{"num_hidden_layers": 12, "hidden_size": 96, "num_attention_heads": 2, "num_key_value_heads": 2, "head_dim": 64, "intermediate_size": 384, "vocab_size": 2146, "hidden_act": "relu", "norm": "layernorm", "norm_place": "pre", "norm_eps": 1e-05, "positions": "learned", "qk_norm": false, "attn_scale": 0.125, "bias": "all", "tie_word_embeddings": false, "parallel_block": false, "init": "normal", "init_std_qkv": 0.051, "init_std_o": 0.0104, "init_std_up": 0.051, "init_std_down": 0.0104, "optimizer": "soap_variant", "learning_rate": 0.00769, "beta1": 0.95, "beta2": 0.95, "weight_decay": 0.052, "lr_head": 0.0117, "max_grad_norm": 1.0, "warmup_steps": 200, "schedule": "cos", "final_lr_fraction": 0.1, "batch_tokens": 65536, "max_seq_len": 256, "doc_mask": true, "train_tokens": 159300000, "max_steps": 2431, "dataset": "wikipedia_en"}
Each number is 128 + 32 x the weight over its row's rms, rounded and kept within 0 to 255. Layers, rows and columns count from 0. The size above them is the row's rms in percent of the matrix's.

# layer 8 attention query, 128x96, rms 0.194, rows 60-64, columns 48-95
size [ 78  80  76  87  96]
[[165 145 151 130 144 103 134 119 117  88 135 132 142 151 147  96 195 184 111 145 117 164  79 140 188 110 104 173 166 127  59 140 130  99 139 133 153 132 183 128 102 146 153 115  91  80 114  92]
 [186 135 100 123 162 152 157 136 117 212 109 114 122  91  95 164 143 135 114 115 126  97 169 155  82 132 218 144 149 122 155 131 117 138 145 185  79 152  57 143 185  95 122 143  73  82 109 102]
 [139 146 129 178 128 150 152  51 107  77  88 177 124 146 171  93  86 150 149 130 139 155 132 155 198 105 118 130 181 165 110  98 132 145 116 146  87 117 111 129 141 134 103 109  98  77  80 169]
 [136  80  85  92 109 124 138 124 127  95 111 139 151 165 106 122  95  57 134 132 149 155  54 183 125 147  93 162 125 113 157 135 103 146 129 100 148  82  89 115  71  71 113 200 134 142 136 127]
 [174 141  71 119  62 140  86  92 165 106 125 199 152 138 152 152 130 127  56 141 176 123 125  85 143 157  88 123 172  68 116 150 102 105 110 131 154 150 113 117 168 118 134  80  71 190 131 133]]
# layer 8 attention key, 128x96, rms 0.192, rows 60-64, columns 48-95
size [ 82  81  83  85 101]
[[155 130 133  67 117 152  95 196 124  81 136  96 152 150 162 123 192  90  97 164  84  93 111  59 100  62 123 165 140  99  79 147 103 124 155 146 148 121 165 122 110 115 123 103 117 123  98  57]
 [109 102 162 116 153 152 122 141  95 145  99  83 178  69 111 123 138 109  79 116 156  96 156 147 166 127 145  82  97 110 181  98 118 110 146 141 171 140 112 177 178  81 151 139 103 104 110 155]
 [151  90 155 124  86 129 140 156 147 132 105 150  78 161 171 148 164  81  89 149 138 191 144 193 117 104 145 127 202 149 126 113 139  60 116 121 175 133 196 124  68 183 181 102 129 162  88  85]
 [136 142  88 111 158 220 118 136  88 112 131 137  83  96 123 164  93 101 114  94 107 159 148 173 136 160 136 164 149 113  63 150 179 170 121 175 113 115 138 126 135 174 165 167 161 163 162 183]
 [101  52 124 114 121 135  98 114 142 114 150 126 170 118 142 143 150 153 138 108 146 125 175 139 140  48 164 148 181 150 132 122 192 139 157  90 158 134 182 101  64  96 117  87 117 137 132 117]]
# layer 8 attention value, 128x96, rms 0.172, rows 0-63, columns 48-95
size [108 111  98  88  87  92  90  98  94  93  90 101  74  84 101  96  99  99  90  85  79  90 102  85  99  88  92 100 102  85  91  84 104  83  89  92  83  88  98  97 102 100  81  81  90  99 102  96  92  82 106  97  85  92  96  89  89  98  94  82  99  93  89  93]
[[106 124 125 146 126 172 207 115  93  58 100 127 151 134 154 161  74 134 140 155 122 116 117 162 146 144 181 146 101 137 118  90 147 168 122  77 116 140 107 105 151  93  79  77  64  80 122 178]
 [ 70 146 157  90  90 165 141  95 126 109 129 142 138 137 198  69 156 100  99 127 151 110 121  81 169 103  99 107 168 127 188  91 191 139 137 137 140 190 137 131 132 117 140  89 139 161 135 135]
 [143 103 164 161 119 107 178 148  74 134  89  87 127 211 135  84 110 102 133 102 153 102  82 127 139 151  91 205 119 150 167 116 192 132 129 109 142 121 174 117 112 107 121 140 120 131 126 173]
 [189 113 153 129 140 155 143  89 106 123 124 156 148 175 110 121 118 143 111 159  87 163 104 166 122 115 150 119 106 188 104 110 113  75 161 114  71  69 138  90 153 161 136 188  71 134  98 135]
 [ 50 160 121 139 124  40 123 102 140 151 135 153 123 177 151 135 114 145  92 119 175 117 108 154 134 129 124 162 144 151 144 180 137 135 140 157 155  81 187 113  93  89 126 117  73 103 130 134]
 [212 108 164 217 139 120 150 155 149 108 164  75 144 115 127  89 125 201 132  92 197 104 152 154 133 130 172 115 135  77 118 118 142 133  65 147 124 161 107 153 153 140 113 158 170 120 138 101]
 [ 88 182 158  68  95 149 146 142 151 134 149 162 137 137 138 152  91  59 137  54 126 100 127 126 136 128 122 136 180 128 118 205 164 114 145 102 139 137 140 132 176 102 159 151 148 106 141 123]
 [151 101 111 101 141 151  93 176 117  79 122 116 163  58 145 153  79 142  69 169  70 142 131 145 137 136 171 165  94 133  89  99  99 130 158 109 102 167  86 136 122 101 113 125  60  90 119 104]
 [148 124 170 143 174  86 148 139 134 162 152 104 153  63 125 141 149 121 193  97 103 180  90 153 140  80 126 125  90 122 154 191 135 131 140 130 157 109 197 133 134 148 127 143 125 188 150 194]
 [185  84 188 132 102 110 157  69 127 138 136 170 183 147 212 141 105  76 187 160 125 143 156 132 129 146 109 117 161 131 124  97 132 154 102 150 103  97  67 143 154 136 158 137 165 132 122 145]
 [ 67 115 141 137 111 107 122 176 135 147 145 133 114  85 174 166 157 112 109 144 123 143  82 128  39 185  93 126  94 198  66 157 126 113 144 158 132 113 141 181 129 164 127  77 189 109 134 116]
 [140 102  90 139 188 150 161 142 159 156 130 131 132 106 132 132 164 156 175 126 145 171 191 162 126 145  85  99 130 168 132 151  73 188 112  86 155 126  49  49  94 181 123 116 114  97 159  67]
 [179 185 170 114 164  96 124 134 105  75 155  74 140 144 140 109 167 133 116 131 142 158  58 134  93  93 151 112 154  91 174 123 101 151 153 163 132 128 141  99  74 184 107 118 173  87 179 141]
 [136 110 112 168 128 179 101 118 153  98 106 174 128 103  69 136 134 165 146 141 147 147 105 167 120 102  90 160 149  81  83 120  96 160 105 165 155 116 140 143  94 141  86 113 164 170 143  66]
 [ 97 122 102 140 160 152 191  97 158 108 140  97 130 167 137 149 129 143  97 135 109 104 137 143 139 133  97  58 142 106 169 107 125 199 137 168  85 113  75 138  66  83  79 170 135 155 106 150]
 [131 119 180 121  86 140  89  59 157  73  89 197 115  64 170 147  78 178  88 140 133 187 158 125 119  75  97 134 137 138  88 108 122 158 128  57 121  88  56 112 115  94 102 108 145 152  47 167]
 [122  48 130 129  58 158 167 201 116 160 152  63 122 152  96 150 127 165  51  97 136  95 130 119 147 124  82 101  88 162  61 180 151 114 109 148 118 135 183 118 120 129 119 109 114 128 131 188]
 [115 163  92 144 187 132 143 205 152 138 137 139 194 127 150 133 148 137  90 126  81  89  76 112  89 123 159 146 111 101 181 104  94 100 108 148 151 105 200 166 131 110 147 118 144  74 140 139]
 [132 174  84 125 179 127 102 228 104 129 118 140 118 129 107 203 176 171 163 143 189 139 125 134  92 151 135 112 165 108 181  75 109  88 109 143 152 121  87 102 128 181 162 139 122 180 118 132]
 [ 75 130 104  42  68 130 166 171 133 128 100 184 139 145 119  72 161 170  78  93 135 166 105 133 128 164 137 130 126 121 133 116 117 114 142 128  99 141 130 135 124  82 166 124  60 184 167  81]
 [ 88 119 112 128 117  65 177 132 153  81 108 125 105 136 164 126 121 145 136 160 156 171 178 190  56 149  98 154 123 152 105  88 136 171 149 111 180 159 108 146 114 100 142 152 118 129 200 150]
 [110  90 125  99 155 124  91 113  91 144 196 127 198 156  83 152 154 100 164  60 100 140 131 128 171 162 142 120 132 130 102 130 101 109 168 112 112  74  84 124 173 107 140 166 101 105 139  62]
 [106 120 129 137 153  47 109 175 143 101 145 164 153  92 152 144 161 117  84  62  61 170 132 139  70 121 175 140 150  95  96 140 158  92 103 139 117 147 116 162 127 116 157 109 141 109 211 170]
 [158 142  94 139 103 118  98 100 152 156 147 135 148 130 144 156 128 165 159 107 106 126 124  82  62  86  95  96  91 115 228  94  88 130 159 141 134 146  57  92 104 159  98 114  98 118 120 131]
 [135 119  82 127 166 196 134 140 102 147  91 131 105 159 127 187 101 119 123 183  64 161 140 153 157 147 141 126 132  99 117 125 130 130 138 171 123 120 107  90  89 159 135 156 139 147  81 109]
 [ 89 145 112 144  98  91 193 161 108 156 158 127 137  82  81  61 132 145 123 155 154 113  71 167 174 180 132 131 148 140 139 172 112 128 142 140 107 161 116 132  84 131  96 157 133 149 135 112]
 [ 73  83 170 151 105 161 142 109 105  95  79  79 116 184 163 132 117 140 170 157 153 147 111 146 159 125 125  89 119  53 132 140 137 133 120 170 130 130 142  94  56 177 158 189  76 126 150  92]
 [113 182 112 143  89  95 160 147 117 143 120 129  96 137 144 115 136 101 177  97  77 160 132 156   2 116 127 111 153 130 118 139  60 131 137 157 143 128 145 106 173 118 120 151 133  81 108 160]
 [163 149 105 130  83  64 190 114 137 148 132 160 166 216 133 157 108 122 168 179  75 101 170 196 100 146  86 126 110 130 167 182 143 146 138 124  96 141 143 127 184 136 145 203 172  96 167 184]
 [169 122  78  53  80 133 144 136 116  79 142 135  90 135 138 119  90 132  86 161  95 132 153 146 163 162 137  95 155  81 163 132  89 165 166  90 164 169 155 107  98 109 112 114 167 154 124 126]
 [177 150 151 140 117 106  43 182 160 106  87 150  87 145 162 131 139 150 161 163 167 109 102 144 121 136 119 150 138 131 119 106 118 115  35 114 133  92 122 145 142 150 115 157 173 119 121 119]
 [ 90 110  97 105 145 215 194 171  93 134 103  96 106 133 110 126 124 114 116 131 150 177 122  85 141 161 105 166 106  88  93 135  81 118 102 158 135 159 216 176 130  81 159 138  62 141 144 163]
 [131  78 129 154 110 122 132  46 160 113 163 106  82 111 126 179 157 114 162 154 151  73 171 161  77  84 133 154 117 162 140 141 180 172 124 139 112 191 170 153  96  81  89 101 142 130  95 109]
 [127 134 102 113 151 133 145  94 141 143 121 125 121  64 106 152 160 124 161 171  95 113 127 122  61 139 161  49 151 119 122 146 102 156  80 147  97 130 125  92 147  74 142 187 119 111 190  99]
 [103 113  93 128 159 183 140  99 108 153 111  90 162 139 117 158 113 137 172 146 117 187 102 106 147 136 147  98 137 165 130 133  87 190  88 121  87 128 120  86 122 133  88  77 105 140  63  72]
 [142 120  75 151 136  95  92 134 117 129  87 138 111 118 131  62 118 153  99 101 154 169 110 100 167 152 141 189 114 108 117 157 129 153 123 142 143 142  92 172 129 126 168 164  87 120 149 150]
 [158 139  57  92 146 183  92 152 176 139 120 113 134 171  87 157 137 129 162 139  60 155 190  67 135 125 140 167  96 144 142 129  68 145 125 154 115 122  98 129 123 152 164 106 129  80 206 120]
 [109 133  98 127 154 122 142 140 162 144  59  89 181 143 134 120 110 113  92 172  80  96 115 101  79 165 108 154 121 132 153  91 110  97 164 145 102  93 156  90 164 132 110 140 155  68 126  98]
 [137 104 121 175 112  79 142 174 183 197 118 149  98 131 101  95 115 121 112  89 131 119 157 144 115  90 130 122 166 110  98  86 175 154 106 165 140 178  96 181  86 119 143 145 146  79 118 165]
 [ 87 137 107 113 112 103 144  89 157  70 114 137 147 175 143 108 171 175 131 109 115 147 147  95  85 121 103 157 130 146 189  48 159 121 201 181 157 146 107 101 174 103 130  91 104 186 172 147]
 [114 127  83 142 122 131 142 138 111 144 103 118 132 142 110 187 109 140 215 157  64 131 133  72 117  85  96 111 123 138 182 172 108 158 116  75 133  75  86 108 157 153  78  97  61 142 142 114]
 [151 120 117 125 123 161 111 143 148 134 158 123 137 103  97 114 147 121 139 110 117 110 126  74 167  94 118 185 117  87 190 103  99 174  59  99 143 194 105 171 136  44 127 141 150  91 119  83]
 [ 97 143 165 133 106 134 138 204 146 137 151 167  93 152 146 117  91 103 122 133 154 146 113  83 166 170 144 133 105 101 164 145 177 123 122 124 108  99 123  90  60 136 132 150 111 124  71  97]
 [160 115 135 150  67  59 138 142  88 125 169 125 152 137 128 168 128 122 105 172 167 158  95 167 137 123 134 102 144 162 154 135 110 161 114 127 142 139 110 115 125 179 119 120  87 185 108 109]
 [184 128 146 168  88  92 170 142  64 115 179 111  86 126 137 117 132 107  76 156 143 190 125  94 162  64 125 119 114 160  76 201 146 104 177 126 103 164  98 117 110  91 107 148 105 133 162 151]
 [ 87 181 151 152 102  91 127 128 138 172 110  94 144 122  70 149 152 105 108 138 150 130 100  82  69 143 103 139  81 155 140  95 157 129 191 135 123 106  78  86 118 168 121 102 201  66 133  99]
 [198 149 123 101 178 110  96 155  84 174 157 104 147 215 112  83 151 106 163 133  98 164 140 185 151 166 167 146 111 138 116  98 127 161 165 162 147 158  96 133 162 172  65 109 155  86 152 106]
 [114  70 112 163 161 189 147 117 107 133 180 122 150 168 105 140 132 127 124 188 154  87 166  96 115 125 123 109 213 199 120 139 108 155 154 169 124 151 120  65 109 143  70 132 107  77 105  98]
 [111 128 164 149 248 152 121 168 174  91 110 147 169 123 104 153  88 105 146 186 117 143 137 121 125 120 180 124 159 104 106 122 152  75  52 140 143 136 127 130 105 112 133 172 114 138 110 174]
 [176 153  97 137 155 184 113 185 133 123 105  82 203 161 112 149  94 152 127 122 109  95 135  95 134  67 114 136 112 171 138 151  90 121 141 143 133 154 192 132 113 167 113 124 168 146  57 119]
 [148 147 131 118  96 131 167 133 130 185 116 104 171 194 190 150  94  63 112 134 174 127 110 127  99  93 113 102 156 148 150 110 126 106 161 199 156 145 133 182  57 191  85 118 129 149  88  94]
 [165  78 127 120 120 152  51 131 117 118 125  61  69 178 136 117 129 161 126 136 134 120  96 150 176 182 159 117 116 117 100  94 144 147 145 121 149 129  96 154  77  98 136  72  92  66 166  96]
 [116 104 153 147 205 158  98  95  71 107 130 129 120 165  40 131  98 151 166 145 149 156 126 149 152 165 207  90  84 109 108 139  99 141 123  73 116 121 129  74 110 117 131 144 102 130 129 147]
 [150 109 136 202 114 146 149 153 115 176 122  84 114 164 118 159  66 151 140  93 153 156  97 204 168 113 128 127  81  89 136 162  91 168  79  94 139 142 172 100 122 169 131  98 103 120 106  64]
 [112 131 107 202 157 138 126  94  95  88 137  82 153  85 134  91 155 152 176 114 141  66 106 123 116 123 140  26 121  92 112 108  87 194 186 147  62 163 124 145 109  63 159 128 151 145 157  78]
 [132 114  93 128 136  95  77 125 112 148 132 141 112  95 103  49 143 101 103 127  97 104 114  72 124 158 138 122 173 125 109 185 127 100 128 143  70 103 112 146  98 104 141 118 132 147 112 127]
 [189  94  82 171  73 113 140 112 180 131 140 106  89 114 131 152 145 135 166 116 195 128  88  99  89 106 190 110 148 131  97 136 154 170 140 158  79 158 108 120 101  93  85 145 186 122 142  72]
 [160 130 157 134 174 141 103  99  79 133 134  92 133 146  89 137  69 115 154 129 109 139 165 143 150  92 152 170  92 137  77 162 118 127 101  72 113  84  73  96 159 142 142 139 124 114 114 154]
 [132 115 121 104 100 180 140 125  66 104  76 110 110  55 120  95 111  90 155 108 137 135 167  78 181 135  88 101 157 143  80 162 144 170 172 121 107 118 132 122 136  86 120 147 154 128 118 184]
 [108 149 118 187 149 150 185 162 174 135 128 171 124  94 168 126 160 104  75 131 101 113 184 134 119  91 106 141 147  66  52 120 162 122 123 139  93  87 134 155 136 154 131  79 133 134 109  56]
 [111 111 105 133 169 145 158 127  80 130 117  90 152 182 159 144 119 103 161 184 181 109 147 112  76 134 126 147 159 125 146  71  83 154 186 142 114 127 122 120  67 129 137 143 120 143 102 121]
 [166 113 111 119 131 205 163 114 125 116 158 162 133 103 187 125 146 145 146  61  83 119 149 123  78 154 159 203 138 167  94  97 120 143 117 116 138 162 160 102 129 137 162 179 188 130  78 148]
 [143 140  97 171 171  96 132 136 116 112  99 113  94 151 104 127 135  85 135 113 138  78 114  70 136 144  99 149 174  94 128 184  80 127  90 118 164 152 117  65 103 180 163  97 174 108 103 141]
 [126  87  80 112 177 169 105 183 111 142  57 143 123 110 117 116 133 124 143  83 152  71 103 116 107 113 108 160  91 150 158 110  95 167 155 119 162 142 118 112 116  99 145 134 148  85 100 141]]
# layer 8 attention output (transposed), 128x96, rms 0.155, rows 0-63, columns 48-95
size [113 114  99  95  93  91  96 104  98 100  93  95  79  97 100 105 105 114 101  95  86  97 112  89 103  92  92  96 113  95  95  98 105  87  98  97  95  98 105  90 102  99  87  80  92  96 100 100  95  90 109  98  91  97 100  85  95  98 101  85 106  93  92 100]
[[152 111 118 108 123  93  92 110  87 169  91 160 113 111  78  91 109 157 121 140 121 109  69 181 135  88 116 125 160 112 141 159  97  96 186 194 107 119 135 126 118 146 145 102 152 107 151 152]
 [148 147 101 116 175 135 133 111 169  97 102 134  89 127 118  78 117 210 115 111 149  78 152 121 102 136  95  85 136 165  93 103  96 103 149 101 136  78 118 112 123 127  82 209  93  88 139 124]
 [155 148  74 152 107  45 152 156 147 113 109 190 122 175 121 111 123 144 107 161 146 119 135 158 136 123 111 133  97 156  81 190 141  99 104 155 122 101 110 149 157  75 141 166 134 195 179 155]
 [140 113  82 119 113 115 139 119 182 124 151  79  92 130 104 145 119 173 192  96 159 162 140 143 175 172  94 164 136  58 124 164 165 145 134 146 102 153 122 190 104 166  95 147 142 174  99  69]
 [158 119 122 117  86 152 124  83 137  88 116 110 135 135  76 130 133 115 145 134 119 145 145 116 131 165 163 129  97 109 115  74 114 119 112  58 102  88  72 136 180 172 171 120 116 117  88 157]
 [ 82  84 138 107 128 183 134 112  94 116 101 159 206  88 147 123 112 102 122 165 103 133 110  75 162 146 106 150 124 117 185 154 111  84 123 104 125  70 209 155 134  51 140  81 122 141 145 135]
 [132  83 144 158 132  96  46 173 141 139 130 103 142 155 161 153 103 122  99 129 191 123 113 141 132 135 113 123 108 152 144 134 155 160 100 112 147 101 113 116 168 170  68 168 166 127  91 154]
 [145  90 120 136  99 124  74  78  89 169 125 151  43 108 166 144 146 173 152  90 116 109 113 147 146 105  76  96 113  59 109 185 147 108 132  94 130 149 114 116 121 198 161 159 146 119 111 139]
 [129 123  90 115 123 169 130  91 121  87 122 130 104 195  87 151 138 111 124 176  90 164 155  93 134  80  99 131 125 116 204 123 120 165  50 147 100 102 128 142 163 183  93 102 178 158 112 108]
 [126 157 112 120 142 122 134 151 154 102 178  67  78 117 133 112 123 111 109 146  83 136  70 116 169  68 135 129  92 124 181 102 123  89 168 103  67 128 190  96 133 187 129 103 124 173 150 117]
 [119 103 103 148 137 151 154 136  70 184 126 128 165 161 103 139 143 101  87 123 156 116 108  98 207 167 152 155 171 142 193 170 165 132  47  76 151 137  84  45  46  88 144 179 118  95 109  88]
 [117 118 201 148 109 144 119 106 119 162 128 123  84 123 144  79 116 116 136 155  93 161 128 144  91 141 159 126 152  77 199 121  95  58 145 149 118 129 155 124 167 123 136 113 192 158  94 100]
 [133 148  89 160 195 157 144 109 126 127 125 166 111  83 111 168 124 143 128 178 189 124 138 136 144 103 139 110 158 145 128  70 113 108 131 177  77 158 126 139 136  89 123 139  98 174 129 187]
 [116 180 189 132 122 123 158  63 116 188 150  66 109  94 172 106 141 123 125  68  71  68 198 105  88 140 157 127  94 179 139 163  93  84 185 131 120 136 129 186 154 112 171 121 108  76 125  75]
 [135 190 168 133 175 114 134 106 185 113 144 162 122  82 128 110  92  90 157 137 144 147 156 102 142 130 191 149 140 130 150 142  96 129 162 113 124 205 153 160  89 159  67  91 104 112 125 121]
 [132  88 147 129 178 108 164 103 104 156 157 118 150 119 102 140 159 108 169 153  43 105 100 122 153 102 152 124  95 101 107 204 100 106 144 127  89 156 107 200 140 194 174 102  85 124 116 132]
 [110 139  89 130 166  80 137  70  80 172  93 177 150 150 127  95 101 110 158  88  99 195 113 136 132 175 121 163 104 110 160 167 123  84  92 123 125 146 118  84 107  80 100  69 128 115 128  67]
 [151 155 122  95  76  60 120 125 101 111 106 147 143 139  96 102 100  86 119 107 175 119 157 167 108  88 111 104  98 114  79 112 137 201  89 112 127 128 132  64 122  89 127 125 107 134 109 160]
 [190 122 172 119  81 171 150  65 161 150 115 145 106  70 178  66 108 139 116 164 152 137  68 103 144 109 159 119 123 159 157 144 105 148 120 101 137 116 185 109 100 149 116 108 128 107 169  97]
 [104  85  94 114 155 150 152  75 152 107 110  85 144 172 114 104 114 110  85  48 105  85 145 167  88  92 126 149 125 165 148  56 125 165 101 155 172 101 138  92  94 186  97 175 155  85 138 116]
 [131 146 132 133 115 154  52 142 147 143 147 123 188 132 139  72 140  45 151  87 109 151  85  72 185  60 170 117 193 136 146  76  98 137 159 110 127 143 177 135 154 183 137 173 112 101  93 169]
 [121 115 151 110  76 130  87 131 209 132 113 159  61 102 156 127 134 143 108 138 112 208 157 140 156 157  97 146 127 108 107 108 131 182 100 150 110 183 161 113 138 144 103 107 120 118 101 107]
 [157  80  94 140  89 180 141 124 100 152  41 145  99 136 117  98 123  95 141 185 168 133 146 145 183 115 142 130 137 161 137 110 153 134 105 127 120 155 105 120  55 142 117 171 102 178 110 154]
 [122 143 134 169 127 174 164 142 135  87 106 121  46 142  60 138  75 101 122 179 157 146 131 142 119 109  99 173 147 154 106 153 121 146  76 110 106  75 126 167 127  63 110 101 133 113 133 125]
 [153 133 145 131 124 117  98 145 175 113 150 150 126 150 145  87 128 140 173 146 169 128 122 103  62 147  92  82 127 104 148 155 186 127 111 117 140 165 133 157 120 138  83  64 101 117 139  98]
 [150 120 162 182  93 124 120 129 120 164 114 162 170  99 128 180 131  62 128  95 146 100 174  80 140  77 174  83 131 134 153 121 117 118  99 126 158 125 151 163 149 130 119  84 118  96 152 159]
 [176 139  54  53 171 150 124 114 109 145 179 172 112 140 164 132  80 164 120 120 129 110 109  64 136 160 113 109 111 142 117 119  89  97 199 162 107 152 132 123 144  83  64 114 150 120 144  89]
 [148  92 197  94 145 126 111 127  89 124 135 128 127 161 166  85 104 122 132 142 170 133 106 139 196  81 122 111 113 138 159 102 121 176 135 140  85 141 124 137 238  94  96 140 132 187  85 140]
 [139 138 104 144 110 115 107 150 114 105 185 111 134 156 121 106 156  66 116  68 201 144 121 131 155  51 179 161 161 125 122  93 123 141 108 166  99  67 153 131 125 146 132 108 140 213 141 105]
 [105 102 160 147 192 103 144 127  66  78  91 154 126 161 120  96 122 136 127  79 154 146 208 172  78 125 128 111 121 132 138 108 140  57 136 157 104 170  93 212 123 155 122 121  87  55 166 109]
 [140  98 144 109 125 115 173 129 143 130 193 140 216 114 130 119 127 107  80 143 105  73 125 121 162  69 107 156  90 117  76  98 122 151 147  99 113 159 115 134  91  87 200 140 139 121 185 124]
 [111 146 116 166 152  78  76 125 157 114 116 147 133 166 147 150 140 133 137 136 102 179 139 150 123 164 118 113 141 183 130 182 178 139  74 110 179 165 102  90 110 154 182 100 190 138  90  95]
 [126 170 151 115  94 144  96 205  96 158  81 120 119 113 118  89 126 107 129  64  93 151 120 102 162 201  80 142 112 139 130 100  77 104 136 152 231 106 132 141 165 107 125 157 132 135 117 101]
 [ 53 138 128 169 135 121  91 207 137 141  91 137 151 134 125 132 148 114 117 127 137 178 106  81 168 186 152 125 128 122 154  86  93  93 148  92  80 153 114 203  89 177  81  73 121 167 133 133]
 [138 174 150 130 157 100 131  80 129 176 145 109  95 115  66 152 115 102 169 144  98 150  70 110  96 128 123 158 140 113 125 129 129 136 130 221 150 104 165  89 152 101 115  70 140  94 115 171]
 [141  90 126 114 111 111  91 100  90 124 108 137 106 134 177 192  53  71 132 156 137 181 118 161  65 115  82 117 111 150  63 168 113 113  86 106 125 165 112  79 116 132 156 102 146 124 125 152]
 [143 129 156 153 133 148 141 148  90 128  57  80  71 128 114 138 154  83  72 175 144 154 152 180  66 118 150 189 157 115 104 122 135 170 153 112 136 133 138 170 141 120 143  89 140 119 117 136]
 [213 149 159 138 106  98 123 110 127 126 174 184 137  87  98 148 146 136 130 127 183 144  88 159 122  94 158 101  98 133 141 116 137 218 120  90 115 116 108 100 120 117 174 121 144 114 100 145]
 [ 99  98 113 101 125 150  52  96  86  59  71 115 191 129 181 140  94  67  51 121 159 126 140 143 131 140 124 126 105 102 182 127 108 113 105  94 163 109 101  97 140  86 122 118  82 154 151  74]
 [131 153  83  62 161 110 149 114 121  77  89  97 146 124 108  57  99 146 137 149 152 126 130 112 157  81 186 129 158 179 104 120  54 122  98 120  92 110 156 208 172 127  96 222 110 118 120 153]
 [161 127 182 126 124 117 136 109 160 142 118 134 128 145 104 128 195  84 146 144 150  97 103 147 117 122 133 157 123  99  68 126 123 171  94 173 143 131 154 166 147  98 104  57 148 142 120 135]
 [ 27 169 135 205 153 124 111 138 168 136 129 100 139 126 156 114 189 115 145 148 125 166 128 159 104 119  76  91 120 175  77 165 152 108 128 116 131 113 152 122  90 152 153  81 136 124 137 142]
 [149  96 145 143 141 137  74 143  89  64 117 105 154  82  65 144 172 135 153 151 129 121 150  78 141 102 115 117 136 118 149 165 113 122  70 171 119 157 130 131 144 117 133 109 157  93 193 128]
 [158 152 117 139 123 149 118  83 161 126 194 133 125 137 119  84  58 132 172 132 100  72 126 157 157 134 146 130  90 132 148 134 123  95 126 142 115 112 170 129 152 166  95  83 125 110 121 118]
 [ 81 110 106 129 132 104 102 104 150 177 159 178 126  97 145  79 101 111 116 157 152 144 116 155 146 108 130 138 167 131 178  29 143 141 100 127 139 105 111  92 121 156 161  78 149 139 147 111]
 [219 167 122 155 100 119 162 147 104 144 132 153 129  91 115 111 129 147 153 123 152 114  77 123 125 121 152 153 156 108 127  89 127 109  80 146 139 100 165  95 160  52 130  75  83  99  65 119]
 [178  98 161 117 104 103 188 127 146 103 122 157  84 124 171 118  70 115 114 119 185 117 154 126 126  90  88  90 190 120 153  86  99 131 135 139  84 142 142  89 122  42 156  84  82 154 154 183]
 [128 196 150 103  96 128  89  82 135 130 143 146 140 129 112  80 150 117 137 108  98 134  84 112  57 143 122 147 135  85 118 100 174  84 132 109 128  51 128 128 119  48 137 111 152 122 138 116]
 [164 159 118  67  77 144  97 129 137 127 125 138 148  93 138 156 163 108 112 139 137 132  91 114 156 117 134 108  97 109 187 197 130 132 158  71  70 158 128 125  94 148 121 117  90 163 151 122]
 [120 160  75  87 129  60 134  84 115 153 129 131 142 128 156 122  87  82 118  99 116 143 119 137  59 128 115 105  99  49 102 189 160 125  98 144 125 142  95 195 117  34 118 105 138 120 103 117]
 [147 154 134 104 174 123 142  91 118  67 135 128  71  92 135  72  78 125 173 108 176 106 158  58 147 186 114 117 124  72 146 126 182 129 110  44 101 130 161  59 128 100  90 169  94 131  90 158]
 [166 102 125 154 114 106 186 105  88 107  54 130 184  85 110 135 115 166 109 121 135  39 149 129 180 171 110 120 132 116 109 102 128  77 160 119 163 149 146 129 136 164 155  81 144 106 110  96]
 [134 100 131  79 142 111 147 127 115 121 115 169 120 182 191 151 119 116 106 117 100 144 127 148 166 169  91 143 225  96 154 176 102 197 146 137 109 118 143 196 112 148 138  71 130  65 119 141]
 [117 137  98 163 125 115 185 102 122 113 197 185 111 172 142 120 107  90 197 159 101 102 132 148 151 157 114 173 169 109 104  86 157 173 182 141 146  95 137 135 160  67 159  91 142 108 147 157]
 [ 91 181 131 105 123 116 121 146 130 131  91 175 123 188 210 178 158 138 111  81  99 166 157 130 144 108 126 149 152 147 128 112  68  57 109 152 152 190 128 146  62 132 100 123 166 103 106 140]
 [ 55 128 169  93 125 116 133 135 106 145  95 150 129 120 130 213 105  69 135 153 145 101 117  87  99 110 122 125  81  88 156  97 143  94 131  59 157 208 142 110  58 150  73 147 165 117 138 108]
 [ 79 144 144 130 140 124 106 152 105 111 112 110 147 143 187 126 124 111 114 169 126 125 122 130 137 120  90 154 162 161 184 106  87  84 145 157 156 164  80 161 111 127 187 129 111 132 119 113]
 [129  91 120 106 106 126 160 171 135 104 147 165 141 147  73 158 161  88 112 141  91 157  89 163 119 186 108 169 115 117 124 140 156 133 149 165 139  72 158 137 111 106 129  67 146 181 122 116]
 [155  78 124 147 114 111 102 109 195 108 144 139 124 121 126 130 157 117 104 139 138 118  94 111 109 137 155  91  68 127 188 130  93  57 118 109 159 143 123 137  81 157 150 102 151 146  73  62]
 [177 138 138 103  99 119  71 109 110 125 141  57 165 148 170 106 144 136 117 166 109 186 105 101 151 168 170 120  85 130 153 147 136 126 150  98 131 153  75  85 134  91 144  82 145 126 160 187]
 [144 175 148 102 121 110 109 147 118 125 136 184 115 174 125 107 137 132  88 130 145 141 108 128 153  98 149 127 132 111 135 167 115 124 139 149 174 147 165 175 166  87 109 155 129 141 104 201]
 [142 120 164 129 139  86 121 113 104 135 122 106 136 124 124  90 109  78  61 141 124 187 143 146 178  96 106  82  83 168 178 170 147  65 155 158 130 113 118 214 164 108 133 105 135 122 108  85]
 [119  97 143 185 116 155  79 164 109 171 114  84  80 178 155 108 129 134  95 150 146 147 127 167  65 177 159  87 113 104 139 160 150 128 143 133 225 151 141 229 149 102 112 113 125 111 156 129]
 [ 97 147 100 188 140  85 107 111 110  96  87 141 122 167 127 143 140 107  70 135 143 146 149 199  75 134 127 122 143 113 100 184  89 125  67 100 160  67 123 154 147 114 133 135  54 127 135 180]]